python train.py --n_layer=8 --d_model=384 --n_head=4 --n_kv_head=4 --head_dim=96 --activation="squared_relu" --norm="rmsnorm" --norm_eps=1e-06 --positions="rope" --init_std_down=0.0 --lr_head=0.00423 --schedule="wsd" --train_tokens=567200000
Each number is 128 + 32 x the weight over the matrix's rms, rounded and kept within 0 to 255. Layers, rows and columns count from 0. Numbers have three digits each.

# q: layer 5 attention query, 384x384, rms 0.115, rows 0-59, columns 0-47
# k: layer 5 attention key, 384x384, rms 0.115, rows 0-59, columns 0-47
q0:150068133142065095163166000214059087117103139088159076153068201115080140136185144069207112121127110164105106150146121143138142123151172042118205
k0:114100135166058104149097192115098180183078159128119107129087145101084091169067164118098139140157166142134136145127092058120106170106121145171181
q1:048216103010151190080198121126142124070147106119115159075099134099148139077109093181106122114134147112110107128105102129158111181148152147135087
k1:090129120145135147132144096193080102165127110093136111115125155155159130136103099104170140139089160161159122129108150104119162126142139127127211
q2:067077108204137127195027143196059151072093097166105093175102053116127087155039147128154148122136157155092180135105101119140167165144079082139176
k2:198146155193127117144144152053166103114124142118175120068117117096100185071116068151060122129131129158127124139148131080129103133091086125179172
q3:093113111255141128109108131255162110127089150135118127126085083140141107119189112155181154155129120093152107180112104098115173153111109125196113
k3:129129168110106175077191110107179167152129165097081080112092122061182166114105188089097127111122084126187113141189163184136084115113127132138113
q4:096140074157139181090173108156126104131111125121122136098187135123134161122142134137104111143164116093120095094141135126103157116160171171155101
k4:081160092125140090174121164116101193165111137143153179161145132197159154091120151162127123127148102111129106184149129154155134135105096082112143
q5:142119053211127104119110180150056096137097138178168141148122113160130122136195105133114154095206151108127145157096159142084157129139119105123248
k5:168097214151130014135108159000170129180179108120069119085118109105177115089115161114085133155102133146191119110133096141115110102131085139102100
q6:021000074192154136094082029117162110125109075112106076114121163158164164127183151186119136170194135098167127125153131112144140134132116097154090
k6:174141160099142110094158145083152140129111121131153154127125121092096071137103143126068142103081083158082139126118108098126097171102081160132143
q7:165090052138104084129147183144056096123123137120132103142093122133145113144173130129084125153168152118173152140162112117154115111161078134104082
k7:078119175182174148112046157029118134159127144189085130133150138125104104181121089104108123040177145092153076119104135141113126118107118141160192
q8:139118180109166080152162136113206097094147173143129129101179121094129057168145149172184149029107127095122138165136155155174104165164105099122096
k8:107089091145072189144160170176123117109125131198164151133091169129116127101118104127154162134120156175090156144192202212128154150144116142143179
q9:150237139066081133199094097147089162186198144068117165136144124164147135131075150088133167111118152175120091107177150126097090146185094189121130
k9:148200109079143172159132079132111132152131046134161152165158228112122130176134113125106132100093105168080177147131143112092117119156117131112175
q10:110133185115041161117071139081084175120173137129153111125152152150112130112125157041163123122129144104110120113158137138166084127177148157105102
k10:050137160161223176070119067155138154138090143131156106139110125120121171170119110104143154126161111165144105187189101130090107102103101123139140
q11:101050103168165193198106050220225129137143136170090104185108093099107094073099147155114103162150103176054148156105106072184148134160133119116114
k11:054107119098121111178046110115102154120126135221157060131139058096203103134168156122102123165100129143136108135084142144079154112105125073182088
q12:072122098112169103161095047122111195182121165142107138142150127120211152070145162137089105122106110084126149184107153101103146129153176157119082
k12:116115103138178063117097142112132133124171167079103098146128073108109109096145093170106118073120134135107111100116119141149105106076141157129066
q13:119122104083102118106182193123104129126131174191080135148084125133187170134236123149195118115147090116156109142136112126109157192102172088133126
k13:173127055096123084117188194107079173083153144088199133065136202141151205113112149168090073083121115111101117156136104119121156086130088128073106
q14:117123125138033070076139149154125131091145161146129093198141135117141099113117143146110162110123121102047183168183154140127114138116095114141094
k14:127073070071123137131195136085108174114122151112123148170095133147130104152100136131133144134122158134184160112111168197148113065119153115154119
q15:167125058136115165073141167214133183112154092128084124138117131126117150143121124104118107090105128119132144129139119172111130123182128126100171
k15:151103164112174187054160076118131075101113112088122119185095125188102126142127176122092170108179115170099086165146098128120098098172122089190148
q16:112087129147132167179111095000166055100132077123092141111142140131096104142126107102109139109096131154107077088131094149114130111137127118161141
k16:113142084120076140157131088119141146113104126120192105149129083150112053135138168159093122146117130149142104110124168120140121084087092193097103
q17:180148161108095079058128127085133173103112158164150107169138166163132164112093180140110154139122113154115127111159130084124101139128182158135112
k17:070129110161066078112137112164145132083098101065092098122099099095095124135107077123072100164147145149185106133128100051064136105121151134137081
q18:098119138000163170168123139080146085140107142133156104159108139080139137187119105073115148120079069156137151120098109096093078159075165155080152
k18:118132168171064089167100125170091147177156133130167164101114105101146146153131162105098080104147200115131181133132093098174129099182099140162100
q19:147110087138147105157079138227097132117102157091178172170129155068077184165139142124101145071166121139166125209140075155128101198176102113133172
k19:125166083111081181065133179079097139124116107133138098105138176153095040163144106116200112161109113125100193112119119098110137123133083152164103
q20:130099119092169176104221156142140093133128117151096083127147124075146101173062216091099070148080134181104108136134151145171163122209149142129106
k20:152109083158109117187087101113030110127071160138126148098084117169125123146166129135129166102151111142126101159108188136135117129100134105154136
q21:152214131138087092088113096104151158149113173086145143091105152168142135119120191138116118155127114212118132112123153117114103120125112141154130
k21:083106131178116131172109135110149141132104125162140032166116088168108112116102109035109170134109101064132124117122117157151161145126085146157067
q22:137062118104106072169134113129141150123123123165118088095159129120133152154128198109139154142142191138140106077097101133143122112091128138086189
k22:094170174126161166095168168105152214151077117143119137137087103126118118145093108153118132158094066159136093159156151118124136155169132150117070
q23:147172165144117068126105093123156116096099191089096135100131107088144136117150109122116129117088149192106145105152148099135109124129071125151100
k23:159142156158134114130123113122146120172202059115161117138152159136180102114161166177107174163151132096126146100118107134096176172155164140116143
q24:086252047013172134074255122165187119166156166142140124096149125136141176143205124151124103096145115144128088113120176157139139118109110114119128
k24:102099039099148141188146130133010126138151130149127159095132160174081144110134129148178153163118133089122127114146145108177158149139141117129142
q25:139143139172206139110118140137143134077126140152083151091162117106117103136100141159089116099125117106148120090144157096125117121142142178146099
k25:136209027097082163182161145130095147101132101098168158176135144185142169140107087186127171091101099129102151139097170145176141137120143097106173
q26:119207167127116101138115133191063101074122109112120088178025182119140112080148103105213113132044119112136148195111086120121148125178171112115178
k26:065187059147050123160155202123108198126083124125141104096082106089117105201083137082106131138155143094132126165092089127159112132140067082154123
q27:108050118203131134169129143203144080157132138111142132137114126137123098179177089106244108072085148087132121125120116129128172160137172071135150
k27:032200160114104095056121182072196175127097128143126088159091147121145122143097158080106089070117165116119178148154092115091069144108097161120141
q28:122078102201183168116165178117147126126137112136131112091114122172110150183089111118126129164147205205141122096183141128159152114157129086147160
k28:116183165150111087111081161043234134163143117095079130085134128114145110129158146134084135155150144143144087141149098142135104144174122123144133
q29:159213221053070101114135156050103087157167133166117109191109089123146135114101142118125179089103158190104168140103092088162063154181133128054126
k29:063098101180113149164114081116147073142118073139079106104108185129115172127115029116190110084114121126108140102098067171122141182152168091058185
q30:080076120187056129212107240048174135137113109094139129127116128104129125205164149073188110103106141129114127140108124111108183173182107078121168
k30:123108202148162079061099160147201129148115121175134102097090125145092083147134144099113140122127105112141144064110129133115111126153123119070091
q31:090121082128098194177174174067149095133080109162140161093145110104126099155139211147187158174123169138095129110101131152159127136108129102073162
k31:100094114153100136113132079114169124142109118129113111199107076138119138166101133112146053119138122131175171158125164105086109157169156089207114
q32:090168132084169072132146106091150128127169136129135127086132130105144129099114163152098118164102109153089148123123139114107160135074177179150075
k32:095078077152182193154122110184109134143139099089145117145157130146079125126087148143116162139194167073151087044105136094107110107120069091110150
q33:140235112103168096056095109119073115138101136094104156125117114139157129071131078083054119144117136135144130176141061168091097144089147162152107
k33:112135154132160096063128181110180104100141136177109159119096145143131062140093118116108115080205150120132153128145139141124082104166156147123070
q34:147093103172141109161027115108078126157145157109147128030100140118127112144149127130164091203120188103184104113140119144085154145050118104149149
k34:062123156197137079074087143000255120161098184165098060110057060095118102114120162124038118114105142100151114136154120093124094073218111153148083
q35:129000090168161161176106153255129101148156154128129086181117132117147095174106080116163046110100138145185135167083159122148160141152171127228149
k35:132207234130106179124155128148154108131100048116145128169140180165170124126123142108145148131131138159128115121140091148111142170120140108130178
q36:147103046165159181085080210099098104132126109118149114165107145166181142079094132059088184126182139102129065070065066180095143045137115152133203
k36:228154191121112110126163125147133118120185044125110140165054162201108133094129127139144097065166146096129106183118146108142136162103137143123098
q37:125136107087092155186111168086112127154120171145155095174175110124168105074177137167135127124138136100053170072174128081166099185157126106069145
k37:158049093129080061155127132150129149170110119111056196077132123125109161178118118101146150153126097091145091123135183143130142112131157129137096
q38:147065110144140145153122116204111125190117075111153145133120153135136126183091171138145131179133113148148115178170137053115138109166162112173091
k38:082072073146159154174122148098174063100121169138149133136120112157112157153133117101184142106105116157113093124137089121122116106096117137124172
q39:138123133158105091139159081098127138141142151140143123141124156108133148127117109131076100138172137132123135167199113138144123161091068137097115
k39:096077115137128095223066175158097186157095179181133064156141106115089094170139089153159106151132166098192131134121110110141098094173147131165081
q40:113164069156145144111123154162149106154121082163166127174132121120193110126111129091102138158113184105059134123081061129114063131117183127120082
k40:155114200186177131099134118152103131099178138182106166092127136207092081101141153215123155116111073080135109105119096115127139122123106120106178
q41:134074198126132159148093131103104140140062092091130136117162151187200058141143129100143063127090154118056110142131097115116090161157205130141079
k41:128207093157083131175119099204160098125161129112106150168099152139107184137158065161109129195141123159117171131113144186137139161117091130207140
q42:132208094125085146118065106164038135121133121114115136055097087090154161103169123101163114125150170159110114115126100106128122083131151135098137
k42:055057147134138108144100083108213130179127120145162078111186105167100103156083107173100085064138097142089101059123134116162150140092063154138096
q43:187154110107127095097098110122064113075092113106159121144099125103083152075134165133136107101093126092083169139136198185156126154114112113181120
k43:129151165193111089176173114126117173120117124159135137183172158130147151121145082181133125087176062131117171106102068168120137131117106182166130
q44:121146055162123087176181228117111167150138159145154124103166144150147133116099188126101186105173080139170074136080152176114141134108065145085123
k44:210091165135131076104152115108107154096147152105076145117087186147144105158097148095132090084160163121098137134158111138178128142133233163155126
q45:120067106110087201089146155071129153175117121128103137144135203107121088103089166113123158141173116160134128146153157145143091113153061162087151
k45:159161086154164102151140121091132165109167160076157166135132169168169100105138155092156060118140182191128108109152108148080162141136148115136156
q46:064139107144136145092113137089048175145098077146139107144095131122135069169089131112156150107149190158102103121142148146067086118126084130119108
k46:131140178116180117138072128174152123185105177098092125129146148149175162112139134163145089119155109101104101161165167150191183135128143090137145
q47:125100096123156140150121130143111188138092104131148158135069157142151161102195132163182119105079126124079147161105169152120158208140140132072114
k47:150159096150147133190153191156065115153174138083098155108152066192141074122122124115116171140168186145114095145115168202117128105146113076163083
q48:163159173104121060096136129066133133128149111134132111170144130180115142115119135136122168109134148121128095067097173132122106095138133145132121
k48:110039107120169176074192163129181138144106147088124071123159075115176115126090164138146131131110112144188103166106109133124146105093141127121177
q49:099126149139228066158114089113210087142137153119138104176144079080088192118142121109106123101147143151078125106171103086190121116151091086169126
k49:163129108120051121148075165147070140101183131093145117111147139113177109130127110130136179142145157114091112124143078153093195157135114158105196
q50:100184143070161051107081108223164180108096141149091138127119110142156105087076128150129160076176155082119140153158082134198116120148157089156088
k50:111092122184148184115166096114116073162139108130131100097153126135190135126176089136112097121135109125170130164182144154075121085091103131101103
q51:131112142050185126146108143139202157162115124120157155119116182123145101200120131103121109113071163149138119125210101135144107112079131138155070
k51:095137104157090155167045117112083113116113138159067110094182103162155115154149113092125086150130179161159145134104117215116080099129131104079124
q52:187128110125115097066101073146105181209105157128083118125100169082170123230097090155139100126152130132166160137119177122122182154162157095161068
k52:132114111112172149127122117118134069041120102152142167091127096143030154064141182138125118195101104077122175153117193099204082124101110144128159
q53:076089134065174164121089109211125138097146162119112115139131117106123134151083168162070131043139117098119125191066137128079135168183131157125148
k53:121142132107061091130191104126108139182091111076078102076122136096132150039139070100166130167118189103152102090125089190094085120139094100114077
q54:176014137125156171120145112094157095121076137123088136097147122127145133090132148118162127100082165162086142123133083128117144162151064161200106
k54:155173215093133143148141092126131070082116107138101141135101140099150081108136135168108138122147147102121163126141137142139065131111081124100125
q55:138119160148155169155074072136038098113165129185177115126154147110168163114168138156112142180096108111132041056120128172073121132102137117138137
k55:122184146122122074126146134159115136155104172109123120168144154133084146133074169086160184112195174166170174157138112124162190112066141178183111
q56:159150145176217131169144084174134093129130174141121115116087214130119146159115155126107170182041126103136092124106103086140132095066110160126115
k56:119159163111123109157071090147171136131128157150132111159146123123112101062077098148142127095089106116146105168096132118145110140143133115162118
q57:064101092152088157146175124181111137118082095152132110130068127108128126112138178145133115179145112141107168094115087094047132139204109135098154
k57:112182096119146181166146091140172164102145073153146085111141146136133101170185169067084188110113099130112071132090107116159148117097141131121094
q58:167126124138131177098137204091178153135134128069111136146157178110131103117145164134114122131161124067157112088129151125098179158137167143147149
k58:144095123124063122158171157114051176172143110138177163184131151107111131124127116099108126192154080121084104141116153191128090114159134180099188
q59:117165120077151144089149059084190121096061144121101058136097110139071092116150133171083087082102050128134130109111122074101160109148064167140090
k59:130126159124097121133153148120089044177152111096113127158144065129100105102100113097159136169136149118088132183085129170166131171115129126090133